config.yaml
num_hidden_layers: 12
hidden_size: 192
num_attention_heads: 3
num_key_value_heads: 3
head_dim: 64
intermediate_size: 768
vocab_size: 8192
hidden_act: "tanh_gelu"
norm: "layernorm"
norm_place: "pre"
norm_eps: 1e-05
positions: "learned"
qk_norm: false
attn_scale: 0.125
bias: "all"
tie_word_embeddings: false
parallel_block: false
init: "normal"
init_std_qkv: 0.0361
init_std_o: 0.00736
init_std_up: 0.0361
init_std_down: 0.00736
init_out_by_depth: true
optimizer: "soap_variant"
learning_rate: 0.0054
lr_mult_o: 0.855
beta1: 0.95
beta2: 0.99
lr_head: 0.00552
max_grad_norm: 0.5
warmup_steps: 200
schedule: "wsd"
decay_fraction: 0.456
decay_shape: "linear"
final_lr_fraction: 0.1
batch_tokens: [32768, 65536, 98304]
max_seq_len: 512
doc_mask: false
train_tokens: 131500000
max_steps: 2062
dataset: "wikipedia_en"
Each number is 500 + 50 x the weight over the matrix's rms, rounded and kept within 0 to 999. Layers, rows and columns count from 0. Numbers have three digits each.

# o: layer 8 attention output (transposed), 192x192, rms 0.108, rows 11-63, columns 128-191
# v: layer 8 attention value, 192x192, rms 0.138, rows 12-63, columns 128-191
# q: layer 8 attention query, 192x192, rms 0.117, rows 64-111, columns 128-191
# k: layer 8 attention key, 192x192, rms 0.118, rows 64-110, columns 128-191
o11:503644505561434457580584479500430536589556424459439402588514507456558433545543515579532490503456569582479420518480561493452594488497416502448459475521515506459602456494559519478467570522543464
v12:428411499447488418453488468588427411444468651542557589353467394487446450601498383485548531486468485515443526459463460559592499477495481366445574527547506428486558557421544477519504506435467469
o12:670539485558566445499593477459532590468470471474463394522527641446495628472531440496536417491609465444362503464469537528432593498534499511524545553586429483468474579494457517592613508485493613
v13:379487528370531558455572549470458442583629533503471579472500506491576484599579487598520452525488549481442459564511492571575506498490416512495452467606530522536568539587576494506488520419417577
o13:519559554574521391498526505523487496510474456501624443457546558501499564547435518402583491568458492609534451314430496535545470586458527459536553558462519520478585498517365470572555490451576397
v14:525529519561410462545488585491492496519404460501516417575439514506488502434563490529505634537410478453474497488495458492456420558526606451487503487392600555452521514416515403515495552441478520
o14:516436566515586507488484490433483505548566538452410580426517486336501381520483440487539510452579523417430523450482565476579660551547471467439393550545519535489499479587535520586407565475578548
v15:513522405551417481501510506498447424438396525437581581554509554539500439443518529406507567569513575477518438453402505407469435445410515554539554519592509532507499562495481418448391505538501384
o15:513530586572535447561445609493591416533558454460421447463441445594488485460423452373519465473481388406616515399461381519538535522592399439465484522412466472467406432420502486535454502504602559
v16:519573337428523466500576391510527458431508463512465563490630478516440482456422459468505476464481598498513350452553378488428431583446460465639462456557556556613568535563418500477540495464557565
o16:509418540476367505539477552560518425506501572391514571509347525562558589455376547539617414482553557510567520459486673480584445463445359577426546496543483495493414506490498500537380589553505422
v17:428516530535458523583494524525520538395382416458429448452494453513417466572511576537428397512575435533528365499490432514532473471399513515611443501529511472539599516595410553555471480501464534
o17:389461596491582467429533370533478488510656525485433542522485564495521566389537393485562543502498440585553539508475452528506511517502457515487534471446532537403540454450584365449492495522505477
v18:618534492526547556461518602549454543571484609605513593501546499457473453525497534460688413401482360540452490505488471395413457457410536484495504423554520539414497532507512465528629436496535490
o18:388378542449476562506467456417586517516499464469547494408373452385495557417451538456445444506568522496557471448523485498623466514468502525486481445375531576475559498458489516544479581586461548
v19:509508426537403452535507436511488477440393524462429570521528526540493439586520488492476591560482528621449367625473585480429479558534507420517403651463542501535523563544494482491503500511542479
o19:460572493468493515516480595504501503595569484514565426480491586522435579508397574541413468537543512543502551471495434551498613544491534489359515425548401374447542427500445499424510561481455471
v20:478466545591449613595492461430529474541471491516426478450438426379569538476449560577515554388486543384471581484438455616507573525462508418491592422546475523506463418538520559393532516498475518
o20:559498436391525531360411567506483458519519482486494577532528572516551563625571447412484568463567462558592472508537460483435423508533497523516512610504457532576486605454594564516539440556530506
v21:468392597604474495614444580507548559472567545552498531541472436509550597466508499493488336510612530448535403522485485509507493544599520542389579512514566422427458468430404446614451473509421498
o21:549554395404483403491528409519566439424479497512477488520473546555465525455484472627525479481379404531520467659545508518509600438383552470546486497548466513430506408440348495411517481483518503
v22:485545480515564398455557526500504514516349480490397340466490455431495506518546602554531432546529509466557516439571605574580451437574529536466438559469482499597438446523487466423465591528586395
o22:452384500608416522432480378533457437429526508600582624407591575531451261522573459417501610542436549472461512499499483462437463570532519484521516468466525461495505494458597562448503399620548434
v23:504382414645477505442497457514509498578500443510556466503525565492674410532518606533595487440499412504584490505465547384510561600466580498437484445375505376561450508488542450466560427454458604
o23:519457522375397555483425529536468492594615384474589496519469483542582433575431512491464443491578552547540528514548593568538447487546447474588532605483505571476567514513447641411594536508418554
v24:412450496441508521569491407469545450527518443486471556558461507476428386422502427572477568519478518489427513528547490496584551518564513510468519518517490342579433494540463528555518544495472518
o24:536485510606478480479469508581515522532570482467521354487506422625478471529431529547544475516569492524619520549537503461434329427513449456518517504518504446543617510500503411392502354471463581
v25:547424570564621533431501459572465541537659528483505476630510548563452497427492516386549470498622542494526438443481547505482507543490435490424523656554473480573446537378474477496554488499456591
o25:455599425426457540497480520575432492478438507495564453462602568552533585547499532610477504492470501498466555603478486605593517510460541490534433518425550543396475561601527523431374546585521420
v26:483456545546443432508566480378572544572397477441485451495558543442448594568474414500562500481393523463584525519526483397497432505536527613533539501486557572494550443581504509422555467544605571
o26:498553452471533465476467491655473477449503492512445528520513449544632384474540542507438545460523493470450590469515506612448575547476486466429440613463517535517466463488511537563439538420521488
v27:479462426611478356392587533559469546512544473464554531597510518514548455535451586387506475510516498499490511487501565540547541386391425536406568547413508532558521576476534435539562533525515475
o27:504485571541496621558467515436534379481423395506614471435619414467489514462577468473546427467371594544521477602604453454517480553618517498506515491538477500523390418540503407528564508531527438
v28:457479555479594412626542436549529588534469499524666369532515601444499566488546503510507496421523556550466453452449424498521378510478454515452439545472526443478499468570451547470530556502534495
o28:395440461518541568406427517481429523568478505509507531570551397523518417384485499525445509455508495460533609558497555458542512488418373480460495421487593572497526582524452411512535447464419585
v29:514507491659496459530520504449501418663480494522435412506548518417465623435542482523444473520467413509524491410529557468466575531425594392558503554455449461510495451507547490629502495556350477
o29:492444548451542479515559437560468464479489384551574453581393543524533443632465421407527579483453569530590467582491416552579391596515453490445531572405439551443508584495463466456455525490475552
v30:477594540418636471421533564482456442429567445467534510547465539528576396484589590482490380531499654512510608467455515527567603469505437504500543421502397427548382537561600504434505487494537446
o30:415491409597445569556415580653495521606492534443456484424507446459286472601528490542495471589420395606526485497520411433462509443502467569536536478501457571468498536391435533439517509464606547
v31:449486507461529409407493548489470518452432612548441458566503481528473509509620512591480458526494483466383528431454434571552409418508455591633433400590567498444580423565465452460426540550512519
o31:484562562524462499550546479574524443487478509548477408552489479514440458501448612414565462527531484626478419478535577480420626648533450450463488563482472474524524581565414507558558458541512406
v32:428391378487513569513511566472528570499510551545373382476581560457510464487582467359417545559548417508547489492526550431406533492439442459502492575415452571568506504631433440478535470510490373
o32:608624507456472491547466461539498412536512573484618455509471493723513562580624448450541558487387375469564438482418469539487461511470416562534483498501535447434523403399553597398562375502432495
v33:507501444492497468484543516495488494448518469511390522465584528523447550442518555569367525478427406604463487491494429522352472455540487510659624649515572427467535562601416367524657470414565483
o33:561458569485519528574524496608489451421460588411449436592502503577388604462429386489606441461545546352425437517442479460655459498537366433510399343387469366526489459544523554489365459489540508
v34:529476507567502438381509589521424551485445469533439578476537507528479598455514515575380525572543427438447590535484538405500559435574469608443476548520454495434545482439548366486443534527465485
o34:528434517533475507524402465430413430571484687431540470536583555528419462514521402528589554427505494434542493509442470579524364504404556444576517436523507524507415492471538550498553518488576493
v35:529529423492533463408560495452503517495519523555456585584523507570552454534558603504510604446527452466535566528589438544475485511499514602441523487575601420446524650480532499446392349545505542
o35:587499537484427500517378505478474487470440421492538402402506382509485534482422517460453476466604505541466500464495571532512544557562479402464493412490393588554533350514573505562617551424482415
v36:515479577467555465480521521505477488517365615564444422528546468528436533434514601473438479419539558550519506507447510532470476507454498483553532457574507498500543606594509416613536489466496526
o36:540505466483450499485455446540543529557540349509547490517545543550420458501528430517537461529486490390627475522493479449567533510472560440370523534404454474487617367556520528426536353464518467
v37:438575498417359612493568487426531475471587437522560491518527470479526535543602518482462592454588428572491510490602533532397523477484447502390460534390461484537517511527435536431549445596475473
o37:535371460501504364484451566493494543493460549534592568406509458612485450522396445455475434494537591509525542512506426578470432483486575542495396390557480563565376449530412607504531540454498441
v38:409533515542581586424480357575544562508525508570498420589466450568454501441481379616599494587495492525477497436434477530546555587511485525540549463398493460609481432405493554532525478476515517
o38:517440479538525338490486517562523526419461521435380490441499505661517486581554523446494425482600601514510524617558469390446487505385514541433548569438480515414571585570508501448417552509388574
v39:532498495605446522521493422521494509485556495536591421542571469387515533570527447419508447532436423350358491488566432569501491530563518542490544554403518564487418372469409500503418443555590493
o39:415466547420597550558532415339497499503474493518488587550442508479528421634569599310474554492506630516423525568486515427494516556482355563555511537486426607476603540602543496446672517374493525
v40:533536433466559511504491550369454540519551491474566433456507509438419390487466557516516443504445550452439540434454405509523536566473473369466527506446543499574459515489530564530557495535531428
o40:476400462546536453453557502653442550525549568513524562353575428522428535591556535474555476455511459559540568484519564455504476476506510554502433505519524465482575581481525473460433418474470497
v41:492538561557484461478534483462488337518490502467439481496508435596398440462491581505567467542469384513581572494523488516561612468534445455513502437441581464488502489515504485551522652423436610
o41:508514587542398456518377397500525423583517532493488488504542441442492545573540396447418482569539535467553563527462535510499358602483616429542527598546468443564469512434498510424523439368558333
v42:438462508496491523498469366528557519553374508564539503469497543487556613545435514493540481458475533524414540505515525489491452543448567503529507483446412454513568442477526457490496446505446549
o42:452492590405390503464634551598489554571510486474552515503482525510661459434481546469472543478546498447491520560478488512466491487385611490468437431455449514526486520515491457456585435435632484
v43:493521447543474498489601586413378463498520554491554453535509514521478475574480459406522543469473509493580569422543567444568547458474445542383450475512534627545446483395480505467422446410469412
o43:540495499498516523448476579461467568492452471536478488469512434564575469567501474547436513534490478573466542491499524503419421445524556519518571430448530518444478524470589406554500684586492568
v44:552540493580504506509488508375543528479476450494522495446556466523522502532378550413472514513561559494462424493353501564444476516514506519609556475497456490546378513413496532466481523582441539
o44:432465546509545442535440538644425547460479583426488551502474530542458490515492526512565482557498477472639549426651501543494472556553430442434485583503489580482500558494537499514496365456505517
v45:430404478571436571534532445559507463562492492456447497496438418528457521456614490504490400481451649480478498509603359498513615546417384519502436501517483551490596478468579575473476416457407491
o45:590479508433477460488527555351413500438437507455574499470564623463580459446492376507475493531504496432531552523495540514502399536535542533549552563549524493561424492466464531604506573365493556
v46:532569518579477579626492585552513595536600533503434523473545421465552533531456536551502534562493452495427508561413372439511486473509500529482543642458521582507567543428428408404525590421437471
o46:448354545398519394549494491492544469489488541501520470541460504605522445497447419500474541469435422498560380452500570443470533417473350456546457514547512426506472449511451489530419471496531550
v47:467457422480545491441449581416541464477519522519505393438469607433458509488532545540487531529555482456467512539446497574559479493478444578413420554416454523508498506466453491436486447551485400
o47:455508569564496612451503567564451477581457543556581484492528495561532547548508559519489585434490456556528507488567529532375518526573509456547452473513508555573433534498648549565501460545459546
v48:500399499562612486585447439618393475501446463477470495450597380567631500541522576512398536509600489452508422496578460586607500486478506512462542583463460496508521457435524472447411554566442602
o48:398519555491356446418536488428500468617476493499557484581506592513428431528398533468564549505538409608463554621384505512426563479544493434603508441549450522519450384605449470473548495485554462
v49:527452550498509457581605582493496495572451565557464433440548487517462436496520465465566497435486511437480504521489513574367487465545492503391530431538501509540464493496501577539581455575448489
o49:539435398431438479510499471400496446394414448483576569480514466433551529542452494509452524527540508441584511455496402452522390560453509491494596493445452598499506533568564435548495434458511632
v50:551511509464654581430441531502497502522451533490576498472572582549550474519517358456586528526526544377563505540629526480561598428518502469496550408488466393447507524468502472593464615544583520
o50:423446440556607474539614460472475516546483444527511593552331361511443496582543674438414528461478482542638541598439441613461464548408473596471491545502473546464488450506483543553449530572388535
v51:582495432557468415552586541537539548423609451456515517496424456441469421486425564460367485478450498437583617455535470589535446541504458561540559511507496486485501542453492423486425524450365460
o51:463545521400425553484367500363508553538461490529561517521550551532614616472592443494665495468468643495442570551437468435484635482469567445629480532439517523507501559487563483462451515603606513
v52:534629454477426522455528631493524537532502482472411366506592457344511439538478586534427489523507581575578615587484522367401585567508462524513480532501452493553427560470527544676502492451515590
o52:473462501530460566556451485531539475521510554507551547503496533516440444581496401485500623549549514448534500374592539578471505384627524527479563435473518415447555373521540534432478448563410466
v53:556447516506441540680568471514586575509557603576504509423516437573507448560557520424501538502465510441529520516517603514493517501527509571590400492491438497515484614475383551503576457577386481
o53:441528505444631495464470515357546514488494406474481476370393469444479515563536461443496558552546406501459495498496438462527354524514527520431545482425571560550515422503504501495506406455530528
v54:510509521532456529529409410579512440410442525426402554552464441584421541428441430506463512525370522546592607555516520492495437440468518415349598488516631522441525439514500568551585509551577578
o54:475526463525537510518541537567505422492498622569601569524463499476561521566422504483453493577513433482417470506507509365445526539522454436542445518533472397580479401538504510627469489499331508
v55:437403437570439573602369504474482513442545559518359553633536514557494478483569525446471516448454545567496497592450509589469501528558454577406481458542574593548528409528429434530528533427562571
o55:593621559421516514439428578472478447486396575509421388483595420440494492435484471532524458495593578508487506598580492480508560549520437484524522527520613445573548560485493513484490515444479582
v56:505533498561449490479467454544488555490538404536525458474440526513489500517446435561519553531699466528521405524482587552450582515517539473516453518499362428497500494436514522502581560460522488
o56:575488471582476500486471454349494476454524582470490595574575533501628530559529523488550416576525574544447472432504428405538452431428506554503548565589489510479500546430656412485530538542449458
v57:533527460540458458564441512604591501511440385599542506484471568514358389462629549504472646336484471582555459497538568516578496478498493503430483483554448566522465479457395506551438513519590550
o57:473429458537441481463595484466396451520539564494426502549567350525634466493492342477549352645527521369497474445584524494456516540509453475463447471427593444515465533595603489549479523544475479
v58:548519419487477628466531453542497502462477439569521514482543589505574610450447398484583659596481472531569528588453569433497633532534484545552482457533487526465526512468477412571484514495536507
o58:511432574559511420457532518421504576553449506563404535457426407515570460629509516457486479480514536369575382519579574597569327399423485456452488536480470467546459388482502622476489495523532403
v59:522456591484585601515627401536539416541645391469475518531641534489357534428492464538516507481451557465463548549631540515573458426617602547566492393518360546530578473425468423398480476507440664
o59:561578590563481408496411526481560466483450504458533345570487507550603402509510474461548479515506419520539514412409476464474572535549510449500552513549626546549515505461565459568433533357566359
v60:541392461419543447353518420583439495535494518425502519399507468468526521494450381559417445387573563497477538369648470479512516428494442491556445536411480430487583520494461515543532486508475472
o60:475559466556453610629629543476563476425427432523485411478513583477467406428558517502546402514495550493483569628394525568507434447423476472505569508595436493471457473430488501477469452582502495
v61:492511557491495547598490545625570466459534509535505470430416465508517470532601453539496610545569464489545518452393386499594510559571465511422514523428490469485531510484409407524439479509536486
o61:450454449514615495434587409475426537511464537523421544509455433427418489540557496485598575494527425546472463583575587388474494425423519467579502531456538484497475469537523524413553449550500479
v62:506541474468381498569477513439497569470524419391458516509584430588466577517541506474613554519421518430504484538488417535431590567592506426458544397463607565515449506517561400444535540556505626
o62:500450502458543470578492426466516492575514533466552533538392456522457473424252556524414492566600538482512487472592458471534514530566437540542469599539521495417573525501528484462509393523557526
v63:497385430497587457605444524501493484552543505529569441464472587522420455543471471629481528515501386479455461532540482516505405493662527552510589498439504435471546480521490498527563597449513500
o63:486502610486449592362498496537422435528497492549376502587505419474476542545472571569524407542443586587441557535378550504449525459394507459530498565469468453560458498515470395514402395530339497
q64:501544489521494465478525539434478521516493500482454588470467506525521564518470518445483428455457410428475422507475488543486548512569376572486471491503462518481434493462525449515460502457516556
k64:483462508571540464489538489437486537495436531399463601462508476502545502532467560515512437460479494493540547518441590563575515509514456565510491496515428426471490583510581460546516437375501479
q65:535615519544389433451485483420494424390484553492546581512560549425516471496551381491468508481577491515544482482531414552485559563521445504463470423443547412510468497577512469528465482442428520
k65:464469489377529539470482539505455503513557535493573478469482531523460432418454460432518514450465544556414434551502530625486403545582494500555481498409533474559456511540519452519532601452450538
q66:552538422486505494492465477469440479416527474552496469475441458435544531519462478492529450551513508450600508578474634450446530521465528576488464520485482430521579431522448546441474492519458484
k66:527474479432504449431510454549482473486546517535524530428512485476503464501432513472651508517477539519532548484473503530536461536524448436548577442539546457521556453460516595410520476524486466
q67:605478499484549497501511571506587438509547552412490533476404536621427534601556462633604487507482517443480500583563488546463420586558553577499522555477460557528531512374562546536539441555485471
k67:474581421485457483502532508547433476466582481425489536542495562505500494539526397570554507539610511495511553584446437471499468511477446520505457492524391585476458535473538517462477410443488537
q68:498421476548520562498474476507518501513473568516552435498480480379526518515513578523444553526516470462530550426528374486488572463526525371481360430619478520541475489579498426519430515587507497
k68:491482475555563473539477464451471482549427486502537481507465467478563389492502514445450479501492483439508474526421463478470542460428518459488436435542489483520541513561449482556435509466512471
q69:493438523444455532502478541547510470579458496483552505440525517557601545445456473487468454425502458465579551550437582557490508437547481536479452436531503490509491559509436582441492532457448396
k69:590543494595457417515444503473493461503431559491538568449514529477566513483509546511428436520526461494492462445527528519446478470536416504486528468494513451550517512387525554507507490517447511
q70:543486400469478455541551506491514555550471491498444498489527484432572440520544506521604490535542537486547488554477570576435547469519500443492500532528552516514501554474444483512525524537544512
k70:476486440501493435561472500497500448479466464501498527496470484524454528523517453539500539528494505457602522449464534566461539493478526477395503453537513490587524480494486485498486512564433521
q71:491517525443514493544512575488485445524493440467439542505420509484515449627471468515499431503455562557481551498525481410532424490482473516462514538516507542481525461495449586532491429482491563
k71:442427525461459531539453527544527425488515436478523458484488515462444437519548473472481501508517554497423587454432456485481529491524509448489488546567520553574498497532488530551550457538579463
q72:413572558556532501543521584603473554434489509458500517509579513459467566601464542553494429525477527555537446440505515452499559584487507533502499511463466480564567481510502494450486536500436463
k72:465592543577552442482500599491488564479434511476545622556484609440444494575480512514605454509396511554545536509519405527595519517587503511525493521500460447527474449545463509500548426490505496
q73:553515541565457511582464549497484474537460472477506463391477522482529556486473489452513466448487437504577528490450534523546512459546499519510487526412545460556502529515472393547451462540536535
k73:485527481491558443456511494479479483461439536460466514490567490468508467519535544489490506486474579451459491445493517575552574567470543461540545460462505487460516555479504525495494513505484475
q74:434530577535409494461499495599473535507579542482437484577511550515482511492493443505537520487501413477482530487484567496455431482431506483447565502475499482497457476517495482471580484492452487
k74:493579527492445464511520545507508551484516567486510477543498525583464556544466448428589534586471508483559584606596494466518415538495515540579491616548496487536561539436578525464542530451412494
q75:481469570465491526443480501555552473512577524520511514598547503493485520534452524466505478576464524426462517515472467531520483538426429483494541514464566465438474505561509489527504497487498516
k75:488510473462457522539549491534493461481490533489474548531476469494430580499504545489435545473541532489467494509509519570529422476542410457536490500492446497488395493608504493487534530506506492
q76:496509495498524424504477475502534538516474577484414534574567513554530601444444523455502478451369481610454476573587442475551500548406435573520466489519504519614451539469552472549457534467490561
k76:515466492481469495448393486419529635548406510468507541537587409514522502492511494510545494571499549542481453453487404441510476558484361443443515452433438470523450598525563422494524493454493478
q77:540459534494341473529534456547482517433482487466456472499542507469518516455464503453520464440490454533543524414487455466493491471557498446517526423480504477522402489550524503470486448534508468
k77:582477547483528574517487413539554475479439478542466501559440628544540529488486459474478526562488510552475499507477506538549468481564404495489520508492517489490431471569505546517504485514515475
q78:452533449488513445435568548439432510438495536492521582485520559487553472502499508440455514482497478539538453476535511496625561548571488528543524494458544538551458576460569534437475515491481521
k78:534552416538446461478499479529487525559448488497586514508529470403506412408461552487587467529495467498543480461518521567497520540618471553561481529501488454443436547495510474430460505524532553
q79:482617446520459608483481507562504449524572538540456514484426523473582514517574557574462520465417537463493494579578490450463525459372534526525510511461510532537442459512520518580473608464506624
k79:487488445584551489510532492588541516486484527530522485498454458534507455512461518468558548516491468448521496497517511538507446476488488516478504476476518524600509482538511436568495584488488562
q80:557542454455465479427438515517461442468506512484565480539512503534467506556522512596468482566462464489498419521484510521514536526469524561541602496497494563501476460528486510489488531490552553
k80:492472527518485477378487470508438509462469544464540513521558535528473502540556440527535535514574555588506460499451524478514516523489520517561511521510517488515502475546446490493499469493446515
q81:468490459506543444479499444502486566469506519444575546483534539534554532399513518507579451513544450531491514563485553556440487556544423514532576502467511547498541563494429509435504525509414561
k81:579567425516405523455575516536497541517438481412484591465483494570524463454517433515503521430558430515477559489529472525510464505502455487477501441446547501551444502541401458466558569528424414
q82:498525515499591471515496450477555488431441524577524453489497491451453477510586543514451521526520480510458545592453541503490496484532465481468452504542480537538488439443508553478462423477388563
k82:508596417534504486415498430498501505540539509513557543469418400574538491493481514449458631542550558514543537487472409534404453492509502459568403476441516605465581422513486554493498519482513536
q83:553443543530480508551505503421443374514509397480504531434510490568566478533543555443545547453565517458497570424452516554466515479478498508477423428544537507466544450580436457547432445510501512
k83:477546530436549474537523581480489553412484433480480542464483512523497487560475538544547479506508548505472528557413570555509536499511503530490500515516477461466494500386500552444492605469608477
q84:501513485499539515470382445469500493523518404594446480550425475473518442487475530568527494550469536525532478561589526492516469468505522539529411494455461529569456595563534510470513482449500581
k84:503467492499505426550482515550528432401502489567569486479400501501439543502598549559485494591444554478492457506552474432593473465562540513506394496528504568466437549474539457455453547493449514
q85:508520465430476520515448582461505579539465492551481514444451455510482514480538502553489488498510573508526440500481482430552528437511593502467504539467573507461488430472475511432571535514510500
k85:509454459451465537427456543499463514522515564572435549430516465477432463521598462467512507447571428544527501496516496451484541548460508478520465467508504502485564422529504549489522442553580511
q86:502539491564432512502557498541410423496522493458438496514598501472497455494520469489497460450582490514483542502505506505509522493513516451494426543395592492490457462424389518544514498494528446
k86:439500440458571461542502473574518478567548503511412473515433561482516436523523403471529460501496560561513464589499467489466503548558550508503523498447540467519481465469432575498455527502471444
q87:472458504463477538557502475500631501525406583515579408439560445501495574387522480553472494442473445527510483523440538495415465514461505507442427542541475527482499548450475520554495518503529482
k87:490460432504498470515434419489599485450525553565464502503514459557501534591536495483386491532520458457563457506507479417469512482470528469492479482569486559527509493431564610517498543452466589
q88:517470429555526518517536485526486448492531484540493494485530532526483453600490455398435517545566504484406593398454378507476455485437499389533501457468527499484539450508497515530525512424537467
k88:550491475487593518507548487496512545547467528496496399480466457457469520542438556523444511543516544463447579530428486527549551507494560473560518566586544472500503487469448492460475511518552484
q89:511524547474472402559497547580475421528475465553474514494555542477480568504542522433528516379533446459449484446546514489573476524456478534422449561516574431463487535505515483501501517532494460
k89:492540585441474408477465561473475512502527525521474527573585484534476520544473525554518529479529477490525458517515424567545487548487539568481491469538541460515537535481498547502582491496560567
q90:441523436474528486545499559514539474557477479527570466452420448516480452590471475446494589504475570419491503463414521602433497503434523465474501462534469492526448520499484449517458515493506490
k90:468519398501494521506522539489541417510495528526536518473521474493496609538463459395507468496462558468508536551566572509436557534495438478457500442561549517461494508480564446495445516455523520
q91:555532527428506418484521556507420506496466490500499453440470488455524460510410421576471543506450583444463497453496514543517427607499518514413392479522490387440494502608491525557529463542495473
k91:555575463519486500463474602568486465459561471527475449527502422565515532570443480508452444562422528440455542485523490438550522525499522493499536508511498426508401511497415606514568442457485556
q92:540543511499490469499468403475472504484533498561504484502567536460567579487580541527443509556521552459539535526459459499514545463547459528512423423527563456450513468542418495530543415462528565
k92:509501407403489453515533518525476529499490482554568494457447429510532478559562532504484545548463541554513531549489469511518470521460445512513509497490591566539554481523511540534517430442526518
q93:572503501498456449513488583469458480507514554533508392481453493493488515595553471453535475506558530491427484531546472412457475524409531537464485528521513524471396536536483488508545490533439499
k93:465454459536404553484475472410464376443538524490488456594496405478492433506531433483526466444498519515491518528464492495544467580469538474509469591517447569392403598427532559472454487521576571
q94:497483551548508500457515472451475451481459485508485500478528534509478476498472548564481493495515528504529511513481559447492472549550536450547502472482492465471467531463543446550470496491507463
k94:467541536512474501559576484502474442567463534467569446538474472491469532511480566502384500482574544535439511453421483502463517526425447476536523617475491444555479518478476549461535459528541466
q95:539509509410425514488437630519449446539549473482511503516569499478479435448483482564576494491539470441429552557537547514495486567551448544514551625451475484456403518424485573452537439465486475
k95:488569586539440443544478543496468409494507508482497512561522569541454534525565450522488494496475482470496527569510548469497531594464522518552557574496506473458485535481363589504516446542522515
q96:518494519427450460485533411552489450487586510413454579608503543466518544517482541496551474569565468529442504605496486433481513508521522484517565535509545447527463490596448546541525538512447567
k96:485536491498471514476481400597529525530458524449517589538470420540480545509454431491507522632594524472456522530505433558505466484489563479515558434482469486553506617481423510534513471478468436
q97:550510472499559462494569459486468467508498458550515546549514500513553484512513505506517513454530464424507527450495519474516432518521524520550508558452471571506519484460458527485502514433517443
k97:490445509544539450581609528528535502427488513550536511474555506480460468416474436487589503491493484545508460570432512498532511508455487496514558543506478523531468569467479565521503529495456460
q98:506535489540521485456466522559594577573525515475544504524419521534478530455446563518591454439452490489538526455554445523505505456508436480490483509475549440493569445474523485519511520489485458
k98:499485525487452495509418533459458654530528499537493485569537468515500507492492518476546520508545520453593462491512508549481519491553416517452530541521517504509517504627500487506497561504492494
q99:531528495478475488458484574504515489455449550488508523562567516549487519436494518583553502450490502543476458477546579520475485570527529536596453519457479574512466467525499497473493526520465530
k99:504525531536520544556472557510464475533539497502547512575469523488507483454573379493485474456501490477569463508531432461476517520553451536477519558476503423438469479478584486515436542439517513
q100:449596506492522497425467465564454554411540442527443523547495536584490472435543451521510551567510500448505565562452464491371471542473532462527525559464525426529499556454485530528508508566490480
k100:481472531504475499514518479549516533520514539501514492450421480527470519517516432494568457557467530496482517490585467444420500498513548414483471577506544514503457568541556529566515461578439504
q101:506541493505529584509496517429536468404571589442534616511558444493473511454567520519481557473445573525476465530484469539452443583518479515515508488489414531502546523471465496433526540469524444
k101:470452579535478496476547564495489482412561549457541590498578533486479491476522554471537512423551468520549460522535528511430465538521462500473527562445517593518442522481547407523459498471485470
q102:596481501501463529535477446567416461497518513497569429535538453465472524539527504507438502517500446531488443500499470536486538436503587407483452457549493497477495464538446493445526493580473549
k102:610474494442551520480480510510395510411480567542503508470544482404502470552485449486497527529557541479492424499529517520524513434410573522501519479484593553484468488492448509504498498529478560
q103:568554592518460549502498459515440584474517527522477517364512552565473427473496483456516426440520544517511499459503501483518446433527499563466482504509561493542534460535440450506525474477555515
k103:362555474507459569520495563508461558511493602499484509445522525474480534545460562512504516531474556506465440490513462531453466480562545480475447518476523543502510526462531447454499509554556465
q104:550477471478556530510507508514476536461502462517531461463426396536565498527454493502431493461475467478487499453554462487536448405465541475445457454520453513461492405558496499518513421541493501
k104:575418524514557482368468564538513514471572451470488524492540509470510461564506546550510543538469508509444455429543454506550440500447604529492508467517481548465487458533494600524478468508580504
q105:508546507549457486549574577530506555507447560443414445512494423501440467432571484438517523546470463402511432515525472448466463563567512544525503389465493519447479491492477489476595532471492532
k105:484522532535473564413523509458508552495492569440539506515504484521512395512512486525528587452516404483492501462477456446570471513485472507476582521491427536477418562592480572518463420428439495
q106:560457481505527470508449480431629519431453494494514455516444510540439506514541424471488518494555541425469555528489516567443602475439530416501504532521573569498527438519565499516457460526485507
k106:521492470456475503466515464433533492476556442543474437461483462532471515498461476551441527453537562611552476410483510496454478459407445500451507515562511506412608486607529503516467555512555447
q107:510409528478448569488482525508532420506503498436540464479512459415451553585546569590510430543548512406479616497513465489486513423425548505464520426521539480499529529453427413484508459582451482
k107:496472517516516512551468514520440442513549495495503487562472470440470457651529513503580496500540453536510517454443450507505515576439512475518521475605474512530479488504634524479503559520502452
q108:532480507533468550546528490406543482490467429566524519443578468574577525531481509419544525469501502475461556558574457475579576556477550475486392501437549477483499511576478525543443514515468448
k108:511486448485584461460546388517555443516518508487508470500525489468535525422445511508548427522530552479449489465444441548561411584527457542463461576527478520501586489432465554459499490518584549
q109:506556554428483553514505515469544519445544487494449422560467539617512442511509476534460550530545493515372516560502489491508491470503578538536542427521456481481570453474542492522562507551508469
k109:528494528469535554495539453472485487475517459420517445523383491569524446488488533485458512487529581489445493478511495462448441476471491497485522510527491549416502508488515476464499491587546465
q110:543504507444449471492525534518485452581460540461496470548471529415434568536527484561494484469539537510541542501518443539635499512460587561493475431509562470426525523462508397441485458499545509
k110:438450486497502462563462503487544476543523515527421473537429530462424453481507556493518443443542466510437468555591443412467524481468486491426369499501501556562524519479564484516472471442478485
q111:469437496476454438597529547516523523507406420548490472545557498543566403477547526562507407514500465574528400477466455490430455430462483548473506498473491521466428560417522508406458495371467568